{
  "n_head": 3,
  "head_dim": 32,
  "d_mlp": 256,
  "vocab_size": 1551,
  "activation": "swiglu",
  "positions": "rope",
  "init_std_o": 0.063,
  "optimizer": "muon",
  "lr": 0.0125,
  "beta1": 0.95,
  "lr_head": 0.00697,
  "grad_clip": 1.0,
  "decay_shape": "linear",
  "seq_len": 512,
  "dataset": "wikipedia_en"
}
Each number is 200 + 30 x the weight over its row's rms, rounded and kept within 0 to 999. Layers, rows and columns count from 0. The size before them is the row's rms in percent of the matrix's.

# up: layer 5 MLP up, 256x96, rms 0.2, rows 27-72, columns 0-47
# down: layer 5 MLP down (transposed), 256x96, rms 0.118, rows 27-72, columns 0-47
# gate: layer 5 MLP gate, 256x96, rms 0.185, rows 28-73, columns 0-47
up27,097,187,179,185,206,181,235,251,176,183,198,161,183,141,208,186,179,202,234,174,229,188,220,192,198,252,169,115,226,203,248,217,230,201,208,170,199,179,177,227,117,169,249,209,219,173,209,202,194
down27,096,171,167,247,160,210,178,176,194,170,230,210,240,268,232,226,246,168,243,191,216,202,171,210,188,178,185,202,201,161,207,176,184,192,186,119,148,188,245,217,207,106,228,166,181,175,220,216,180
gate28,101,214,217,230,220,187,212,225,183,210,282,169,199,206,156,241,266,217,215,247,217,201,200,189,213,145,199,225,173,233,220,205,180,197,182,167,212,193,188,172,200,196,241,186,195,190,168,248,214
up28,094,225,234,185,207,210,179,186,175,221,142,211,189,156,191,215,168,206,179,206,178,147,235,261,158,230,217,192,175,248,176,227,222,185,169,158,220,149,199,185,195,177,179,164,213,217,175,171,175
down28,098,197,173,229,226,189,216,233,235,199,249,185,186,214,188,227,257,162,189,223,271,214,221,260,213,234,189,219,176,245,150,240,222,158,188,168,218,133,234,214,202,239,191,206,218,228,169,198,218
gate29,099,215,219,200,183,194,155,169,197,153,223,158,259,166,164,144,192,234,204,166,160,231,168,194,246,213,214,180,233,224,205,194,239,208,227,179,261,243,175,198,153,203,169,184,261,174,186,188,172
up29,093,210,198,199,210,185,173,224,208,261,232,203,158,208,223,194,221,147,214,211,232,185,203,250,142,251,178,243,226,208,183,169,180,210,199,217,188,208,194,215,193,180,184,158,200,197,225,154,246
down29,099,243,167,149,206,143,169,174,153,187,234,163,236,164,197,206,222,210,159,183,180,245,147,223,196,253,216,236,198,224,210,192,156,229,208,234,138,205,180,198,201,227,228,200,204,215,210,214,209
gate30,096,243,239,194,251,234,236,231,211,257,224,217,207,222,232,260,200,158,218,191,266,200,218,170,162,202,162,183,220,196,219,174,207,213,269,173,224,198,184,249,226,181,199,194,227,177,193,188,213
up30,090,239,183,199,253,135,174,222,171,184,238,221,193,173,119,149,190,158,193,182,200,192,211,180,189,205,232,233,188,141,157,147,195,222,195,204,198,186,196,225,154,193,181,167,187,224,195,179,205
down30,095,129,239,188,133,203,222,182,182,194,232,219,165,183,240,247,200,201,179,213,241,185,174,196,214,139,185,207,135,200,231,219,169,194,209,153,293,210,230,180,170,181,235,213,205,199,226,215,202
gate31,108,212,198,232,170,227,247,186,221,239,186,174,194,218,228,193,186,226,224,189,189,199,192,175,223,235,188,212,239,186,206,197,176,156,210,212,203,237,229,93,264,170,227,158,205,211,231,201,253
up31,105,186,170,221,250,207,216,265,212,205,167,185,228,175,189,159,178,177,202,169,188,142,218,209,217,212,198,194,189,164,199,194,221,195,228,241,173,246,175,177,190,205,193,209,272,245,225,216,204
down31,100,236,228,175,183,227,192,208,199,191,271,188,202,205,209,154,197,192,222,195,188,207,149,164,142,206,186,173,213,185,184,196,111,165,195,187,194,200,225,174,186,206,171,196,192,166,203,204,155
gate32,097,246,232,172,202,188,178,195,194,189,215,246,193,246,157,206,187,241,214,284,214,187,200,161,185,183,221,119,236,192,179,220,196,201,224,214,154,180,186,222,154,197,179,220,186,191,179,263,177
up32,107,136,202,155,214,184,209,176,184,196,187,190,184,178,213,192,160,186,235,225,197,214,168,194,209,225,186,238,254,183,222,187,184,233,239,182,186,179,212,181,188,202,169,177,237,142,236,203,220
down32,098,208,220,146,165,216,236,208,210,112,266,187,198,200,200,200,221,221,186,155,183,196,183,203,218,228,194,210,158,238,240,177,216,205,168,239,227,176,163,211,200,209,203,192,212,225,200,187,271
gate33,102,200,222,223,162,195,181,250,183,186,155,190,222,184,169,195,228,192,234,213,180,180,269,222,177,179,147,178,227,231,233,167,223,223,205,208,175,209,244,226,147,176,152,217,210,204,262,171,205
up33,093,209,259,178,196,232,152,212,213,184,229,249,220,212,147,172,196,210,179,230,187,224,187,209,213,217,140,203,199,151,142,216,207,235,128,199,190,177,196,222,206,193,196,192,174,185,242,186,146
down33,092,162,217,239,241,184,183,201,164,197,230,182,233,234,153,152,183,240,179,187,241,185,214,136,199,196,248,218,143,175,208,236,176,218,201,229,218,224,210,201,199,211,202,198,190,187,185,219,229
gate34,099,240,221,199,239,178,201,240,202,251,128,205,231,179,189,221,188,183,206,199,220,177,242,180,183,210,221,180,204,181,213,165,201,240,248,192,159,207,184,202,230,145,157,236,194,215,220,167,218
up34,099,155,218,203,243,201,238,209,241,182,172,201,201,203,192,211,211,144,220,197,187,183,218,178,202,183,181,239,254,254,163,233,194,205,178,230,133,185,249,262,160,240,203,192,171,198,210,178,201
down34,095,127,188,189,192,204,198,198,189,151,165,162,215,197,228,163,176,255,154,214,179,173,156,239,201,182,178,218,182,181,241,218,237,204,170,139,261,227,215,198,202,246,228,156,193,186,190,212,149
gate35,094,201,199,231,198,188,129,185,120,213,141,226,197,127,196,174,192,248,203,185,193,189,193,179,188,190,204,160,203,228,201,198,171,154,191,194,228,163,192,190,218,211,184,175,204,138,212,205,222
up35,096,223,234,194,218,205,163,219,206,174,197,135,212,180,210,220,285,196,140,219,194,218,222,183,208,162,197,225,168,229,196,228,215,137,191,193,153,217,211,244,207,167,240,210,195,214,204,185,157
down35,100,150,228,194,201,222,239,259,231,187,263,209,191,243,206,176,148,187,208,235,237,222,225,250,184,138,206,219,195,168,226,227,201,178,193,233,224,218,213,174,152,177,197,280,191,213,175,164,208
gate36,101,136,212,262,172,183,185,180,204,227,234,235,225,216,213,194,220,189,198,206,214,186,195,245,221,193,203,217,165,234,242,166,216,212,186,147,184,270,174,159,185,254,199,227,244,234,195,186,166
up36,104,245,197,172,217,165,248,258,216,177,212,224,213,211,180,183,185,232,215,162,164,207,208,199,192,182,155,243,222,206,231,172,219,175,186,227,188,178,216,157,161,176,165,189,186,217,198,144,227
down36,104,203,163,214,215,203,246,193,228,223,190,207,218,177,220,178,225,225,229,218,230,247,173,128,233,241,137,218,210,222,191,160,200,191,215,141,175,221,163,229,180,223,167,144,224,178,186,239,215
gate37,102,152,206,177,189,206,163,178,177,256,169,238,207,195,195,211,208,241,170,256,201,230,208,147,245,218,208,217,223,201,175,190,236,190,182,220,205,220,199,234,256,162,229,227,168,199,198,253,166
up37,100,191,262,202,212,185,165,206,169,243,170,231,174,208,213,200,168,182,172,167,219,204,180,157,194,227,177,221,225,258,230,179,217,207,235,240,213,208,168,204,195,242,230,210,194,214,189,165,176
down37,106,182,175,233,213,182,168,269,191,186,298,243,149,210,187,209,212,143,258,219,195,159,177,249,199,180,209,168,183,179,196,199,248,264,179,164,158,219,214,171,217,134,153,205,250,205,191,206,209
gate38,096,214,251,230,186,171,264,165,203,250,198,211,187,161,163,166,198,145,209,202,154,291,198,189,221,166,184,215,203,193,219,202,181,156,169,200,183,152,195,181,179,143,196,191,220,173,198,241,256
up38,093,170,175,160,233,189,212,172,232,190,182,222,220,192,169,225,193,200,171,248,207,199,240,238,196,181,213,250,176,189,191,268,221,262,250,174,135,219,160,172,229,224,200,221,148,226,162,212,243
down38,096,150,223,208,129,185,190,233,202,190,186,203,171,205,231,207,218,271,205,219,224,177,222,203,200,191,182,177,209,226,269,187,181,208,166,149,220,223,210,213,164,225,202,186,202,181,193,120,156
gate39,088,256,231,222,200,174,219,154,228,203,205,187,178,172,191,162,204,256,183,266,179,159,249,192,186,182,186,213,183,194,225,264,192,206,189,211,207,221,168,207,242,177,211,177,167,198,200,247,187
up39,100,209,245,227,175,209,256,190,237,193,200,148,183,192,227,205,193,153,186,169,178,205,172,169,244,209,182,203,235,198,206,204,186,242,204,179,184,192,264,215,138,198,167,213,212,138,215,166,203
down39,099,182,197,188,151,195,205,246,153,188,222,208,206,165,219,178,190,240,198,175,155,183,222,206,190,249,216,245,176,192,181,191,192,204,213,143,245,214,258,190,259,135,195,230,191,206,161,177,203
gate40,102,235,208,192,199,174,260,229,238,199,166,192,177,205,188,224,246,237,218,216,219,162,231,205,187,225,172,220,243,224,213,211,224,210,180,228,178,202,196,183,227,209,227,168,186,183,186,175,149
up40,100,207,158,207,221,218,158,186,211,184,228,201,172,185,223,213,174,137,180,184,235,205,151,223,236,158,196,171,159,206,169,208,210,202,179,192,213,196,210,206,207,219,142,193,204,152,182,156,175
down40,105,195,164,152,218,246,201,172,202,184,203,222,186,169,253,223,208,225,181,147,189,212,175,162,236,224,231,180,188,168,268,243,235,228,207,223,177,205,216,253,151,204,121,177,201,243,145,231,233
gate41,103,195,235,255,170,193,212,167,195,213,272,204,195,216,197,219,213,147,151,211,195,167,196,215,226,201,205,190,231,196,180,177,139,192,129,245,248,166,175,244,248,258,240,203,220,146,221,174,188
up41,109,207,183,262,221,256,199,187,230,239,246,193,213,210,221,131,163,232,178,164,194,176,220,235,190,150,205,254,202,166,155,214,159,235,211,206,203,229,201,189,274,268,230,136,208,225,191,204,202
down41,103,119,163,180,249,166,189,216,181,190,209,202,290,230,249,202,165,177,219,268,169,227,232,177,204,220,174,184,174,183,147,244,211,207,176,214,216,225,186,198,178,213,154,156,220,219,177,173,192
gate42,089,183,189,227,200,197,170,239,258,198,257,224,197,221,207,199,234,161,166,210,264,203,186,200,245,168,217,235,242,156,198,184,153,156,224,165,171,124,188,264,171,155,255,231,156,171,235,188,161
up42,089,217,199,151,182,204,192,183,217,187,137,183,162,211,225,178,188,181,197,241,246,198,149,215,213,176,188,174,173,212,184,181,247,139,123,204,168,169,219,200,138,180,229,245,189,180,219,227,172
down42,093,173,221,162,192,180,209,237,182,165,244,175,216,214,165,180,234,196,213,246,229,199,229,190,206,152,219,168,200,212,188,250,165,261,149,235,175,149,172,227,229,186,201,172,201,189,252,204,224
gate43,097,230,240,198,147,194,192,180,217,205,217,200,180,191,189,143,188,151,213,246,235,183,192,246,200,181,195,267,199,223,219,213,183,215,190,270,247,188,179,139,230,213,184,249,186,208,253,235,202
up43,101,149,226,252,188,175,200,218,217,191,203,172,207,194,168,152,192,213,182,213,210,219,227,185,200,175,178,202,241,206,144,194,211,165,240,221,119,229,164,178,175,229,160,149,208,196,218,208,224
down43,097,190,192,199,258,178,185,201,170,181,176,247,157,228,183,154,224,147,184,232,239,202,214,175,242,217,182,171,183,144,198,246,189,240,210,192,243,227,231,187,217,239,197,275,162,173,185,200,216
gate44,102,216,259,200,203,241,186,213,156,224,256,209,159,208,120,172,203,189,197,179,183,196,191,137,291,139,208,177,193,207,177,195,236,174,236,189,173,188,250,201,158,186,202,195,219,161,214,236,223
up44,103,190,170,193,163,170,207,167,153,199,213,231,215,177,220,212,204,201,208,222,193,188,244,177,199,175,191,233,208,214,145,191,172,205,189,166,173,221,207,117,184,232,198,220,121,213,205,240,170
down44,102,179,197,193,165,197,223,138,203,240,197,235,175,241,203,143,222,181,146,195,150,192,156,197,146,223,247,147,147,202,216,153,172,220,191,164,187,175,188,236,207,250,232,229,262,181,256,217,179
gate45,099,242,186,166,251,233,155,187,183,227,135,195,215,173,201,165,172,226,170,156,203,189,219,140,181,124,211,200,188,228,236,258,164,159,195,213,215,211,165,233,249,202,169,133,207,214,170,175,162
up45,104,195,226,241,230,190,226,217,190,204,158,223,228,169,177,215,207,203,186,182,179,184,260,231,221,242,202,236,175,176,218,169,187,222,152,224,178,223,153,178,199,240,209,205,266,215,195,195,121
down45,107,233,183,175,220,194,195,205,194,213,209,229,133,209,199,209,195,219,190,226,231,236,254,232,165,222,215,169,244,201,184,193,207,182,265,251,161,215,156,200,169,234,203,261,208,224,191,192,188
gate46,100,202,174,140,218,196,177,226,166,210,248,270,155,170,229,220,237,217,163,208,217,213,196,209,227,235,227,130,229,206,184,174,188,213,228,214,230,187,163,248,191,223,209,214,191,153,198,190,217
up46,098,250,178,256,215,187,245,170,150,254,226,206,230,157,196,215,259,235,214,202,180,203,232,285,236,215,221,231,242,234,176,204,155,192,209,208,184,169,202,176,170,239,218,205,148,228,197,199,247
down46,107,188,239,204,224,226,198,260,169,213,151,171,150,200,209,178,181,234,194,201,222,215,180,219,132,198,208,262,183,180,194,217,187,167,237,199,169,191,222,215,196,173,208,146,181,226,176,214,173
gate47,097,212,154,212,248,200,235,208,171,224,216,173,163,224,185,184,173,213,187,237,180,157,240,161,188,151,241,240,216,236,261,157,184,170,220,142,150,234,226,172,216,227,237,222,159,203,209,265,205
up47,105,223,183,219,145,219,158,182,196,195,225,194,189,224,197,233,272,184,211,141,187,268,120,203,241,227,213,127,165,182,176,195,197,186,150,214,205,200,173,171,219,180,183,196,242,216,204,204,214
down47,102,208,260,194,191,171,178,196,196,151,182,197,165,196,129,249,232,169,153,190,208,186,174,231,162,189,217,239,200,174,197,183,146,176,172,227,148,208,174,197,223,236,188,222,177,245,148,199,183
gate48,116,304,202,180,158,213,215,207,242,202,214,176,188,212,184,133,224,153,158,203,196,170,188,206,242,208,174,172,189,166,176,178,132,235,186,199,207,177,208,220,262,189,208,210,193,233,215,248,224
up48,111,147,199,245,258,185,258,221,222,200,255,160,149,226,246,215,147,273,242,233,234,220,207,209,173,184,161,176,228,176,200,198,212,201,196,195,199,140,161,192,167,215,195,151,199,198,216,167,230
down48,113,158,202,276,166,180,197,208,184,255,246,198,164,211,180,211,158,265,215,175,214,192,244,244,212,167,219,171,235,155,224,193,191,183,201,224,192,199,155,190,227,218,206,242,197,111,154,198,206
gate49,095,193,218,209,189,213,178,194,218,290,133,167,209,172,191,201,211,275,206,190,202,149,184,251,200,144,206,214,195,188,165,215,191,193,181,225,221,223,146,184,148,179,228,154,166,232,222,226,204
up49,101,196,164,228,144,195,216,197,182,241,168,185,203,168,183,226,209,199,180,169,185,118,217,222,225,208,193,220,251,185,229,177,228,234,148,207,134,208,180,204,203,187,187,263,241,169,221,213,188
down49,097,149,235,217,205,233,226,260,218,184,192,183,159,171,211,203,180,248,210,234,213,221,250,167,170,244,186,194,187,269,186,216,232,166,180,207,231,184,124,234,187,191,178,154,188,149,207,210,233
gate50,100,194,172,204,205,195,117,182,196,203,170,169,210,211,183,187,259,169,266,214,168,176,191,166,251,199,236,232,222,227,201,216,150,198,159,210,206,213,208,203,174,188,239,179,213,248,271,191,208
up50,097,147,175,194,164,142,203,155,240,177,261,231,214,246,194,160,214,197,144,184,210,196,220,194,185,233,199,196,206,226,207,143,191,183,202,150,220,141,219,159,167,211,237,235,229,207,106,215,217
down50,105,224,165,201,240,147,167,207,157,230,175,212,202,164,192,192,212,217,181,219,234,179,220,187,232,278,209,151,179,187,153,225,210,246,195,171,176,203,217,225,210,225,241,189,172,194,208,133,239
gate51,100,274,224,199,200,168,177,226,216,198,202,161,152,156,170,172,196,188,137,267,246,184,175,223,199,160,219,176,189,207,202,203,200,170,171,255,191,228,200,223,219,211,148,243,218,240,185,233,189
up51,108,189,226,242,231,225,231,161,193,179,207,203,201,211,204,188,232,237,185,201,185,175,253,156,179,236,237,268,169,262,141,157,183,218,213,197,220,171,203,218,201,235,182,201,192,189,196,134,222
down51,112,183,214,181,184,129,204,194,216,193,221,134,203,192,204,234,209,199,207,164,122,144,198,168,168,232,225,242,183,175,209,190,196,251,220,200,208,172,249,224,186,200,202,234,220,209,245,178,198
gate52,110,222,149,231,202,171,195,244,191,164,208,184,171,179,177,228,219,187,229,253,268,156,225,189,190,148,227,217,203,179,175,185,209,190,244,148,216,238,206,228,173,239,181,271,130,192,239,176,152
up52,099,215,235,203,209,188,178,193,231,204,249,197,173,142,190,224,194,178,194,207,180,166,225,178,202,146,179,222,198,168,223,188,255,243,231,192,263,259,210,196,231,196,193,174,183,195,235,171,214
down52,107,200,177,162,165,198,148,212,206,192,211,226,220,175,193,173,236,163,210,214,231,173,216,179,179,233,255,220,212,206,213,198,254,227,175,238,242,210,208,271,191,235,203,160,182,165,249,182,218
gate53,110,207,240,224,244,189,220,234,250,199,177,159,187,223,153,197,180,207,194,197,193,183,197,200,255,206,220,166,177,208,219,132,243,197,196,204,164,131,261,180,203,226,188,158,196,161,181,219,186
up53,107,186,270,176,258,206,234,162,168,240,209,152,177,224,199,192,188,155,238,194,154,192,185,231,209,164,185,180,238,183,194,165,122,196,207,192,190,244,209,194,222,204,231,193,128,219,190,171,195
down53,106,229,189,142,205,208,210,206,227,217,140,166,254,185,229,185,196,199,189,227,167,187,244,259,210,200,229,218,160,181,197,190,165,176,168,194,141,276,182,206,173,229,200,212,220,200,240,198,223
gate54,096,202,190,202,185,188,194,115,178,197,156,130,172,222,178,231,223,188,212,241,151,180,237,131,209,171,208,158,245,215,167,224,205,214,211,258,186,221,218,234,208,159,186,214,200,185,226,165,226
up54,102,226,190,254,187,158,178,139,152,218,219,235,187,240,164,232,222,191,204,218,202,223,214,211,211,230,212,227,219,239,157,123,191,193,205,243,152,237,231,209,197,221,125,170,172,160,198,266,183
down54,105,183,215,156,201,126,217,186,198,211,144,232,216,186,223,168,158,208,201,223,209,184,182,152,241,235,203,155,224,199,207,190,200,201,252,300,180,199,215,159,170,231,198,181,146,202,192,144,205
gate55,089,154,212,179,194,211,183,197,137,203,212,203,206,200,154,197,228,209,221,193,134,197,211,197,238,168,290,202,226,189,197,219,193,232,155,171,169,237,204,213,236,215,219,238,193,222,208,221,182
up55,098,192,171,177,153,223,188,216,210,234,183,228,222,212,216,134,174,228,200,236,223,225,259,183,200,201,138,183,236,200,177,250,141,201,202,198,184,217,172,177,180,210,159,202,129,168,210,169,244
down55,096,219,227,247,198,214,215,231,205,201,172,235,213,212,171,210,199,243,180,190,175,230,215,167,235,242,228,201,190,245,202,211,215,228,226,243,252,233,197,171,220,259,242,205,230,198,130,184,224
gate56,112,183,211,178,274,209,210,168,208,206,145,178,210,205,224,271,175,222,222,217,235,176,219,164,217,203,157,275,186,167,234,211,224,241,192,198,179,216,256,170,206,217,200,184,222,229,211,216,175
up56,096,191,270,186,211,278,188,213,216,187,124,268,231,244,199,191,184,230,163,174,215,205,151,220,165,190,173,188,204,149,202,193,190,242,159,217,219,230,204,263,269,198,176,190,156,194,184,215,204
down56,099,199,135,206,218,211,186,147,169,194,288,224,165,175,175,166,189,171,187,178,202,220,200,247,197,159,199,191,169,187,230,199,197,191,220,214,243,203,154,178,204,185,180,217,271,179,240,171,183
gate57,104,258,178,237,161,303,215,208,202,190,257,158,199,205,175,186,197,216,228,197,227,171,207,211,185,192,188,187,234,188,230,226,183,266,193,177,204,180,239,191,194,215,211,190,183,205,179,240,206
up57,101,242,164,147,176,147,195,209,184,204,183,192,163,207,205,196,181,203,137,192,202,197,200,136,245,157,134,238,199,233,211,223,274,176,196,177,252,160,172,152,190,178,212,215,171,224,200,207,223
down57,094,195,181,216,242,196,190,181,133,172,207,236,216,168,180,190,153,244,164,205,211,177,247,215,161,208,206,226,196,206,196,216,224,218,206,188,212,222,236,179,185,218,221,170,257,237,219,172,139
gate58,119,159,201,140,188,198,163,196,208,171,186,202,139,226,215,224,170,216,223,211,202,242,200,201,220,183,190,178,165,205,245,181,175,170,205,176,198,186,265,218,193,167,211,212,211,140,233,208,216
up58,111,217,180,198,181,184,207,137,222,194,193,204,249,153,217,194,189,194,177,234,184,182,224,239,186,235,298,199,250,238,239,187,173,178,178,239,265,196,218,263,144,208,201,182,189,217,161,199,176
down58,110,204,174,213,174,75,189,199,199,161,215,200,245,220,173,207,164,155,224,220,264,181,209,193,208,137,197,204,228,244,229,147,211,229,176,256,183,186,213,228,168,149,186,237,196,225,203,182,189
gate59,108,204,203,207,181,243,226,184,194,189,201,137,197,210,206,207,226,148,212,144,190,234,194,165,240,182,196,181,222,159,206,246,200,185,176,211,218,147,247,215,193,194,153,186,183,181,123,245,225
up59,099,209,188,199,166,231,242,208,147,203,178,204,189,222,236,222,187,166,204,195,154,152,238,162,228,174,239,190,154,198,154,168,130,197,197,186,140,230,201,246,215,202,174,215,186,185,155,226,218
down59,103,255,225,217,190,208,229,188,186,192,198,178,232,176,154,241,193,165,180,196,201,250,212,129,204,218,242,240,184,182,198,272,221,142,160,223,132,234,207,204,245,163,190,201,189,206,222,218,250
gate60,108,236,209,175,216,199,217,195,163,226,224,154,214,193,222,186,168,250,168,197,194,167,232,178,198,161,240,249,179,206,241,195,184,212,125,233,205,250,190,193,177,173,224,164,155,213,191,158,227
up60,104,221,229,210,212,133,247,241,158,173,180,236,203,148,184,194,200,222,184,165,192,225,244,237,190,252,229,211,222,193,225,217,183,206,189,169,198,162,180,203,214,166,254,216,189,194,179,231,210
down60,104,213,216,198,205,183,190,208,201,199,179,269,171,241,141,193,204,241,168,165,226,180,199,171,168,213,227,224,221,171,202,202,183,173,181,228,188,176,197,191,190,193,215,174,205,210,159,186,185
gate61,113,242,200,182,196,231,167,233,222,202,188,228,223,207,176,204,195,227,181,168,247,195,197,166,201,238,207,167,219,220,241,164,210,218,171,142,271,175,190,239,117,161,211,251,139,182,211,222,190
up61,099,233,207,195,227,160,244,171,178,212,172,271,187,249,175,206,172,193,217,203,220,209,198,214,236,217,159,208,256,180,229,185,211,179,135,170,149,194,217,193,223,228,227,159,184,201,199,228,235
down61,110,202,223,257,201,182,194,211,211,211,226,196,192,206,175,251,249,203,230,238,201,189,152,210,270,181,227,174,194,158,230,177,156,201,246,248,158,235,226,219,170,227,259,237,241,164,236,196,189
gate62,104,220,207,168,166,243,230,173,218,229,186,195,193,163,248,185,195,211,159,273,279,216,195,209,230,232,196,214,231,185,184,145,191,231,143,178,170,229,219,219,250,188,151,192,163,223,194,212,196
up62,105,158,182,157,207,190,178,193,220,208,169,179,172,212,204,189,225,178,231,240,201,233,190,181,190,224,277,254,195,168,209,208,217,228,179,236,231,182,219,141,258,184,241,240,198,203,217,174,211
down62,104,158,154,207,213,166,134,159,154,224,213,252,240,204,177,194,248,248,152,192,188,144,235,204,183,236,172,213,247,192,180,210,207,201,180,242,218,177,177,187,225,191,178,146,181,189,224,232,192
gate63,101,214,243,248,133,185,205,180,169,223,195,157,205,161,150,187,209,187,218,153,216,258,221,221,213,203,168,168,208,175,153,232,161,183,225,224,235,166,169,218,227,199,210,224,189,218,222,220,197
up63,095,225,192,241,216,203,246,195,259,196,240,166,193,208,243,143,236,162,205,174,215,209,227,214,242,230,163,164,169,142,155,248,177,161,216,214,219,173,156,171,218,232,216,199,197,200,181,195,253
down63,092,174,216,185,170,165,206,248,217,248,235,184,258,226,246,177,185,216,196,200,245,197,154,237,260,188,203,207,243,145,254,215,213,148,213,204,249,217,185,164,188,188,179,207,198,167,210,229,192
gate64,099,194,198,150,215,239,170,189,269,202,163,199,174,145,218,164,165,185,180,211,186,218,233,135,183,235,184,143,129,192,198,184,222,232,227,203,227,202,166,163,229,197,186,217,221,150,196,185,174
up64,104,169,131,181,226,204,221,153,164,220,251,185,189,195,216,195,195,251,218,185,198,190,209,221,204,213,223,228,179,229,182,211,225,198,254,189,166,183,183,215,213,249,180,215,162,142,272,221,180
down64,116,193,215,149,171,243,217,184,298,160,227,196,190,178,214,161,153,238,154,199,199,223,204,161,183,221,188,156,197,233,220,183,223,264,220,195,264,222,179,175,212,178,165,232,236,207,184,193,206
gate65,098,197,211,243,209,165,221,189,223,198,195,192,183,229,147,195,195,231,258,197,241,225,211,206,133,208,212,203,176,233,190,208,162,230,174,178,139,193,225,206,258,228,206,196,144,178,187,200,190
up65,096,224,150,209,267,209,258,152,194,178,210,162,151,189,188,247,236,192,187,200,168,210,193,189,230,193,220,173,258,182,173,206,204,216,196,192,190,258,149,192,216,184,184,190,203,230,135,239,176
down65,098,206,166,204,155,151,134,214,247,195,244,141,237,247,225,155,209,188,147,168,198,173,161,227,147,205,175,186,174,224,212,190,192,190,157,246,147,207,203,208,189,199,203,146,216,204,192,189,223
gate66,103,217,155,181,194,190,188,207,199,204,215,207,209,185,209,159,225,213,206,240,172,185,197,163,162,167,194,193,243,207,218,236,179,175,222,231,198,185,217,274,215,147,177,165,207,230,218,216,223
up66,111,208,255,208,219,197,187,191,176,225,167,225,230,214,159,214,209,197,191,251,200,216,211,239,181,213,192,179,204,259,173,169,152,162,201,226,179,196,205,260,199,170,199,182,207,232,245,235,234
down66,110,220,200,140,201,167,177,187,193,134,206,209,254,207,175,233,285,162,239,223,179,218,183,147,127,150,175,197,189,195,154,189,240,155,167,183,202,196,235,244,206,207,157,169,217,223,207,189,214
gate67,104,202,217,174,201,133,198,174,183,189,170,223,204,214,214,208,203,196,182,168,151,233,186,140,193,151,202,177,227,194,186,169,235,234,192,180,174,246,210,202,237,146,162,225,257,199,216,165,207
up67,101,189,145,193,191,161,175,182,184,232,221,183,222,232,232,259,177,208,167,203,190,176,204,170,156,193,273,258,200,176,202,143,229,205,180,187,222,161,208,214,213,202,271,219,177,166,179,176,206
down67,101,167,182,197,213,193,217,208,153,155,255,189,224,211,195,233,212,150,212,205,231,192,176,196,194,217,195,223,173,190,129,192,220,240,162,212,219,222,218,203,246,214,200,217,207,141,174,240,203
gate68,103,194,193,194,238,250,182,121,194,209,183,242,245,142,202,191,161,198,185,179,171,183,155,189,206,203,250,184,206,191,199,227,213,156,210,209,199,168,143,219,207,218,175,232,182,166,186,157,185
up68,100,188,194,211,198,194,189,225,231,166,203,219,198,186,173,199,188,172,215,215,129,176,220,257,226,250,233,215,211,158,180,202,230,211,187,189,204,175,209,180,211,218,201,285,256,233,214,160,222
down68,106,195,239,205,224,231,226,160,157,210,235,165,235,215,233,185,205,154,175,196,195,222,183,231,246,198,177,160,181,198,220,170,182,148,175,238,247,205,194,198,164,264,216,207,212,179,203,212,238
gate69,089,188,219,278,218,229,250,205,233,233,298,188,172,205,181,225,245,180,209,274,239,247,218,214,207,222,164,241,187,225,203,157,261,229,227,210,236,217,246,198,175,203,202,220,210,231,247,197,191
up69,091,222,217,162,231,186,216,219,224,177,241,203,264,230,212,156,210,200,210,164,218,214,196,265,195,228,188,179,207,173,234,201,196,258,205,244,206,163,174,239,175,228,225,226,195,191,206,243,215
down69,104,171,194,224,207,187,164,182,168,182,64,178,191,151,180,212,165,192,190,171,192,231,164,170,213,177,176,203,187,173,193,210,165,138,219,217,206,201,228,204,201,165,197,108,168,193,173,188,142
gate70,106,242,249,167,195,191,225,225,215,237,177,193,168,193,208,260,157,184,217,218,192,219,171,161,192,239,207,215,203,173,187,216,189,248,210,207,199,175,233,216,210,208,230,251,240,182,175,201,170
up70,098,168,171,203,189,188,209,185,189,197,127,201,257,175,233,184,160,228,237,226,191,232,173,155,243,259,200,179,215,142,164,148,222,247,179,183,199,283,277,182,178,233,118,155,196,203,196,224,243
down70,100,219,200,202,242,170,182,173,173,214,231,212,216,153,208,179,251,205,196,158,196,214,175,227,146,163,227,236,166,153,202,172,157,174,141,202,205,187,221,205,192,170,163,179,157,166,188,230,214
gate71,103,228,200,250,222,239,194,209,184,195,206,167,224,216,164,214,149,175,210,235,211,212,188,161,181,209,211,185,215,223,212,154,189,260,172,181,199,193,199,208,233,176,167,219,181,159,216,168,233
up71,100,211,177,226,203,193,165,214,243,232,202,222,152,238,194,189,206,295,170,251,212,175,181,185,228,193,147,236,178,171,206,227,207,210,192,190,196,234,175,213,252,221,205,206,229,237,186,194,167
down71,093,242,170,214,259,149,220,271,226,225,154,202,172,196,149,198,224,222,198,198,182,196,171,181,180,185,199,200,156,212,227,239,210,205,169,194,179,194,221,191,221,208,189,179,243,152,227,227,159
gate72,097,231,234,184,243,208,188,204,190,264,293,205,197,135,232,220,195,246,198,168,201,214,185,227,164,186,247,189,203,172,197,150,215,208,184,212,150,257,204,232,209,183,180,202,165,151,178,167,244
up72,099,188,247,183,211,181,209,149,221,161,197,206,183,163,188,216,182,166,238,229,208,207,213,216,214,179,233,194,242,201,261,232,184,140,238,136,199,152,247,232,187,211,243,152,213,196,240,254,160
down72,103,189,198,174,166,219,182,232,217,145,181,204,234,164,252,165,233,184,214,156,219,134,161,186,223,194,155,199,197,137,196,147,205,198,255,202,179,182,227,225,153,144,180,172,215,194,201,213,179
gate73,092,193,220,216,198,175,164,192,211,192,220,178,142,176,149,189,227,191,170,222,224,260,189,246,212,234,228,180,213,238,232,116,216,214,227,152,239,232,202,239,165,171,159,202,202,215,171,246,165